Weights of a small transformer language model: tied embeddings, 5163 steps.
Each number is 500 + 40 x the weight over its row's rms, rounded and kept within 0 to 999. Layers, rows and columns count from 0. Numbers have three digits each. The size before them is the row's rms in percent of the matrix's.

# layer 5 MLP up, 512x192, rms 0.187, rows 244-277, columns 0-63
098:472483561520521518539444463429604450530479544592474467521533506436458536495543479462512488522484491468457514527493497486554481536483476489488554525485559456489418501495408561561486475625465519
100:491525526481480491485478396497503470450440459446523484479558418510546521496487461500428404495511505503546412495550529497524519436518471550505500444543465546547423504525484450555513524469426510
089:480453489511573506505524513437539456515561444481506512512509560529507455512527413488487501515517518535421526524501463449490476492492477507568500564454474446556501472499528447495533534502474482
102:496475476617448481516486521476483471524525513516449549495519512526518519552507472414452514530456502438547529474459427498508553517546464477480456496443458459472508583471493464510495467446480539
096:481460490523482390475426435491467500499505447452478500525503587461459516534425469547523456553503511456466518514461450554452569577541496501548571454468562469500495460537502509433499522499470507
102:542488565452479467516482404535547574586428446492437468489551502519564394487504552492560478475481493465540510549536432470539499465509455475470386539524580471456577495487505498449433531521524498
097:508521519579484518512566531465575563517553382505444575456534441445496545484444498547536496564508488473481519492431506484527515511539524473448491529529493419491512498514494440452544526513406495
100:495493432500465526506547453463464511468532495541454479526518460542487385531568407552463491530527494535438489474489517478514522515475462540457422494482482512495534531474491481493497587531527508
104:498515487457492466517611478496494503572537450467522462407520426461533489533423489475462482465520496543509438464497507542532508426487531446541537534527521465506559504472517425557518564574549550
106:474550549449475475571517564544454521499478497533460514461507461493469475476526442511479560527486542502441479475502586517564511493481480522472561480530445477450460474553575496487575496554434460
094:525471482526544513515471529526513556494529457527548405536478515514446483476548508525548455532537571505496503524517479501482460396473496498530506515517499491515444496428445473513475576515492464
106:552473556499427480496550497502452563520527512583479486479440458560482459462504517479475591482504488549472517545493489488529565478558509545571526506433531518468443504456509484493542465519408393
096:447600534525495505577524553531502508485533578455605557523520409506526485479572486467506478476444527461508565475498550496502552553499463585455540555490527513414431570576553521537472522478470550
091:498466542484472543472464439461486434423503483529423512489491507498543531544499508476489555414433532477548470479570478556444422551461452418516457472486498492523489504469519462413469509502477553
098:549506543474537467556562564552511471466522517475531567486416455456557515557555503511455433526471527476495439489501459521544458456484527469444498507551435488552524522439491530463510539493499485
095:464421452472509512482437536510460503474502442518404486517444537518508458439487558540530494480548511504534539500470502500474498487507510428519487448489438498540542509579499560454439558482479463
108:480560537455578603517469485496527434474545464485537506538545541473432462549461458497552505515481478460483529492439511542436529470476374519559470567459532465461474510447478591525489488479469517
094:470432533485493523522515488467514563429536457493537470493469498463502532444538521504510458475500505482508524443541480480530474504514487493527537497464535504512540477495502421472456504528611559
097:522551528496528487482396505483562513481471556535573527536478447491623442466520505472492554463466437489518508532532427520453492514490604530414468536543550563521493494544473485508561540508482488
087:525493553443429452510490492488556478527534524464590543474508469455459452494507470519500500469505549501454510533524534477491468539552439483488447464532565464480508566435480484470467514485486515
096:489511470543520482512455522474454431458476462537485471545539479508583545486537508490468449510523537608499508477530480560474435451503540500528498590453510493486450538507502440510475437479586394
098:423621539499499468460492456495523504504467531509522470456424459555490479555574505551460501481514495587522398547514478522513504455527512476498582491501478406551508475564483498507553469583558503
107:514485462480535562428523604535525552532490420468493461429505464537475509501533483493474436451587535472469493511516494570430466525552491478504548451586409502457494538503539561550519489549483426
103:536484556494585515520435451492484549489495432451485459510552534489474463532459496432510528527434492454527597498445462464493487479501487510468489493507495511561398484505404557561525458507469454
097:581521495502515496445519467552494539479477575501471517518490546505493503494438486455499480472472468447548493528489438468495499583492596466494467491435495494535491488507478433511503464472539611
099:551466529492491504491465495481450466518499517463473459516550464476484530587504511450494538514496540470528489581506510559495419535492437528474497441429543543402521589426481483516488524587440539
096:563524473504542530550437502529578457497467507497461511442526432491484517478550484473453467508537484479520421471512501561536446564488489476525533485428550478489470512385494483530546427596478514
099:462495484484487538506509521590513500532420455479494448430518563603525419502548489519468457513485498474541526479507452502537449519526521499499438472471523586485445514480514473531504481519474444
099:538465531509532499517519552508498489576457504438447555524493483530509555564464550428521475428566525482496473460576543511390520515502554437444540528621480520434533494552544548431517477525475499
088:478549489515464563490562473437537507544455561490419476550541476500547559504443549552493511502482510523505445477519470491456474483481510535502503496500437448545574469497532571514522512516570521
099:488457587463473572481432444506537541459458522561543508448480517497541456544548448478547466492495518475488537543494418614509551560550553529462484497476532447477555521557447462492534457529514499
105:508470449491474433449539476451535516562535531458517486533561445543479458530549510510551486564472580481539431473529482507444464517435498545521494530496481468538526456510534549455563467503497531
101:514507535478496567481563537508478582532501500559483467468540463480496550559462477427481512468502486461490584453465465478503448545480502503531528453535476521526546459468491429514509572532466540
101:508504453498443475559553447534458489499444578468523471566519454458542458438499448509444511447522533549520434522491452583561485430463562518473521494466522513503505526502550441466415596529494485
# layer 5 MLP down (transposed), 512x192, rms 0.17, rows 244-276, columns 0-63
095:490545434471496487544526539539509504469547529574477463546494531499535483523444487565503513531476523479482456563445424515517508530492544416541490532499498442534553561578476476461601574492499481
105:539573519487412487487471446516479503518537517514526505439520561527483469488457544573505513438467473572530548512515612522402497476550476508465463450517511494491463527560566428525489543471436484
097:412477525523498462467473451537465513474486496434478538510500512468418492559485504586451457525513510540506513449462502442543573447576463454489521480484470505488461416598450485456557496495510607
100:403500489498474457507473507510477488453511433494506509513563543435432530489484482435471519402554462480559464542539514482516471467492543514466477422504478489490632510491454532638499537561465562
100:502525477489470579463528515509558458455551552509463548485477506481530536523468473450528450501497472537421403543533473517548527505512503517460518583545505503492462510541464420511520544425484524
107:527434525417503463514545584442407467505429421520469464586511501499471483534544537502560599518586466504481445565415493510540515556536455438414472500475475481452477523522452575547505496492509524
103:518498525567495492488492509459474467495564450475454548475513584463469529472509418502434506600479493529443465432446465581496516514462528512469534493554445415472513429572477508424420428609417537
102:467532613474497512504476494569556459464481539533451475473444560554592440495450543570512523545500467491459471437521432402511496561492500564507523524505496522518487518508444558478508528427460411
104:470492467501407488543501545528517490621457480500467437467483524488523559566554490496520527540529441530506433495441482505584523503508540505530430478542531449487508497491508488495546519448514520
108:456538570462520558463557454513522466447470432494543523498431483489473436528448513441569548509464461524482416527468514441528480496520422486545554543471595465507542477499545482527499540471517453
102:439501508522550492528445601634508457614510502511503470502514482483525503487562543534488426607552464448482573500471521469490473476481543463485498543553505505470444470556447492517515509491463516
100:468573465495488490576539452562560488521509452482558490499537500454508503480480493496485515510481510529541505445514504494500531525579477478445469554467500487504512470435509461560540432470566512
103:451464519493495512474483521520528513587544500499590513466412468554549544496532518503469421556458457563488545483496454507521487527572452474499529513485494530552483515473515550448480474516463471
083:490490541480530459472540491518579527513515534509512521495494530455531494535492561519572592522511482481466527502568460449481531493582535525530516543458455552494479523479553519553551528510437539
106:426501521418414500515523485499477553469568504445590477580457576523517500455528487523564487412498475530523546516501548534544541464520460546517520531503449557560538462459433470471509492499486536
099:515483509508516503554523481494547525500419502354517487428533509528492457501504542499531505487458555519474502559549522461453525461435539439472468518542509464575484473487488473481495531512545429
110:472520483526495477479491560534543452568488464503496503480475534538528513514564521499519546467502532503466531494451523449495518528519494520569544519524531476575520490449477494490506546531448508
099:530515495534574459456531563522453488506560512518490467540499449426476508518515547432528551548505556526567487518504614552506492434505512562419437485526487505496393464480504573527540494438516463
092:488412456469506540475528459484540494565477459537488445510529477442532523547475452565550520501462576483492522462436510485546486533534460512519558510544463485507543497506464468501510484494480501
080:528517463505462513493536533556476492471486508569511493516477482427508482445517502451493513489503528502472539459515575461514530611525529561602520487428567506472494422512603470516525512545503548
101:501494458497481530523548526475431478411417489575511531449524479387520497562435537473540478452494465530492480578505540478494524480520531510544541551526484458429489469483558536401522493470485456
097:476522530472520467454447506495544438525472513532486490498477506444493489489441506535472516478508553546485548419534472524536416592485509462492463444452468465453544466486461574549550470488561422
109:537497493495452448510515492505555492547425460479460508528491484372502459467566497465586490513512497486514422452464518490420486582518593427543498487523521497487506508444510487500492524478542474
107:438524535515567463581457500509485515444511504506439475460547534521493555477468453458494467597513553461528536500493467482457448581531516449424492455611505566442374471526464479515467528458523570
099:540451536474498429576501478515499578563557483549514479541538583481501545532444488456556536525438465509567556523503485499551489453474489459536511491495554569513459534490529507520590525454496547
098:518496456488424498500485489545521519533488465559588485541563503545449483578491496521477505502478505497455510408452521504473457527513512458540493527474532542473506551457526522504574594586419530
089:473575491571418513458456478553460518463506494518501497598528467518529520472523444526496550486519481497498469600451457463473523580529555498563545567505518572449501432474398523501469506511514512
101:479550482550558502533556499478546471526472492492480464489543588505530481498523520561497459516511502466498521545512455501537533537550509536574490412513526524511466441549498576537544558600444426
102:491460444459487532525526563411528520416561493577531517522491515525474456489497534550532406622483464519511513506570486508460538481555488513474563513511513444604473430469502539471493537480456534
093:441543551436495473513447527464527476547510525473512499533492550518471497534467469493456464562486558524507554491508558479459539576485493493474490500526505556496513449514513567534493443516499469
106:499440508468540532510510474491495466504517405453499506496490540523511485514430455485543481542486497638521511463506522524508536478446485572455505473527441471512543507559459476503512466505558583
105:525472494479525488451535524452452472516499497564509463521489480494566512542451466505496450452548559470467525453504529474500524495468472540520461518525505504521458567499577464494499629523456455
107:501570454538463488490532461450545502546465496517474468484535510489510514465499450598517406508487533464515561551544476474453559435483478508562564501447503467489405600494486501430531608403469425
# layer 5 MLP gate, 512x192, rms 0.189, rows 245-277, columns 0-63
103:509535474509491503466546480497455428460480527496541398568454488524502458465536480438446475470526482468450498472494544519517500516469468429456471556458503553511453549482490436542477442439456490
094:497459461467627497542570436458550585488495551506514523456495469582461486445532474461432506500527496480493468483455473486553512538521464472495530572433612489515490457490492439485481533511482497
102:411452487431541439482519500536543452453473433533535457480473481465598535442476500473482519485436495499479516502464448511544457511533450516524516484489503550540514437523526407485497574543521505
098:546528441553416484478544518462522529493480502462466530461539529517493487389568531516547533490554537510538536521569507554534473452518514515479493419438511561577454543489529522514511477504510524
098:516486492458458534494500431502505504500527519514514499577511441448492563532440505443474574502475527517471512510513511513455478446526465426609438526573535443486545456475542533529475508525437497
096:473500541462464542491533483610470489527518491585468470441532546533521502515571510454421477460540515458512480543490444514419542519510499531499525502457520510506570530528529528548548518493504541
098:501470495501482506484479475570577518511512506505492436461530498472489534434453551556493506493581583472471519577455457518532571466536472504486482525577525543525501512493500462398452529556571595
103:459466509535477439478505464430401555415421540552529462428532546555453520465456518498490489492466481470434532488506539540523511574505512476517502450500479536553501462538534530467516490546461456
108:483504516496532436546532469521504468470568561480519542491479491434472455506520428477520513482568524457538505453510467506482466548556492526411463470532542530493481492466434534491482451475573503
099:434472464472457476412520499465490539517478519462475587421470497523474469475434537484435507447515436518444505469521480501492506548527537550545566522431547450490549415527567511447544480534531478
111:500536515397555480515545437577500552489442454462496477478498522500512528459491516487467496514465536547470466541515470480578467473497439508436495442462466527525482393581478539490561486426482507
091:527451478467475505461513461504540502544415448513423494492546484497465460523421505478538475553513479481558544560454478544509464518521495489535504483541489508490476511512487509571536456508516486
089:475490538463439546521426417426521580461523427488448524465419574517547468547510542441506504488470457526456460504505441558489424493540398447526511553453427474511484472493521509486454433491465511
097:515564465456498514531468459464547518465468554514460458479489487476545498475506432526481529470462507537484475446577549518444480523511529599477543531553463558525505620478533580488554520489490445
094:504473484469468460496568564532460551478581498482475481508513524530460534511511488492500473521494532499522581571508496507549533542452523493550406528492469491484534555514578540475489559454451521
100:450419520492548527526492470450499503452451529490466455538485532459549474482567492460529458493555522507503464468517527584492515525527551558456486461449462512520486507540507426504575472579507493
091:494448526425540509501529480505475464485557514557525576496467532508502502469521537500509541494512487547506569429506429479543379488493500496358416504524505477462490470516472561569489495510442437
100:521515529494531563545497491456519503505485533480400493403485496485494566496514510502505539531504592471506524506436479504565487567481524551466550522514514431472494467460497548451505568512467502
083:517531509513434471482513483490510486524592475465489489514524505484474488488512433573472478480452517536517485529517481544547432510492475541443520480558445458482489529497449516529484457547512395
096:461418485543516507515501407440467542474517508474531539448487527367504414516485538485583501496431463540524521494506491477566520529433505542526473517465450450532578449585552495496558453470476472
103:527432525428482490553548471492494571509506467504509601510463548487507558498477516426514505520478452524505491481488553467535541539492561529509491529523443504577512570488565520542476532548471497
103:572463505437477565484529513489501552527528537439451503532452524520493502461518501600514509524482508560489558496418540526517458481527449548457539491421481490491496549478522530488476503487448440
107:482505495504469562475508539474501531533507406503522537542483534471472539499529515500556577523524507531555502499506530514510491549511487470513493486513524546529521570533572448524516467516521496
106:509537526553534507439462559486449483438498527619456512550524511440551534452472398512433519500493504472486475538425559530515452532540516499522491518457506516471480449490514515472529504472495522
098:554428539474571513446575514523571475531505512566412548470433513507478527522520464466486480513465524529471514515455482457472496551530492557518481517521516516554491471535557471492565474527423553
094:518501467504510480485517535455495477497461488549507477504433451581467538577443498492484515498551514543561434475499501516573489519618591440491535523453501496491536547460446455525506537490507612
101:552521457467425529545600459523580496556473491543570522460540483542565536469437533415471510459474492478475456477518510506454497515541526506538536492479512418464489488508541537549496506528441501
104:457499493520440448457487400514532483465483445489544452594497493493495475497507474502491429499508497489452547519472503502544486443467431530517455518491575499511452482495503476578470528516562533
095:462461514465487481468424505512503542456536524488490491520502530591535496447540508488594458487491524470452535553522496471493550445488549492517536533478493514474494484566418476544496494517397499
103:462447530496454480568561551441470478500472549520482484467500475491563508525475496498500485465457598538554483541501492525483504531495538501526487476530493440410534480468517478471517516525438557
107:552513423485539481458452486520434504548476516493497485485509529492490499552480442476439519569451515504506446525471503478429516555513529527537463513498442507515546529582466534480608571488503465
100:466521534499529499526580412425522569461504401515462488536432486490545427488487494485484511448519473497527491472459490486500465485582471524524464509500476550527542550517475485489522504478519547
101:503422326518514560437501499471562523487531452453509542482515596463498473492507457497516540505517496522434492449492477523487520503536460481512515519519434492465457568461477442500489480513496506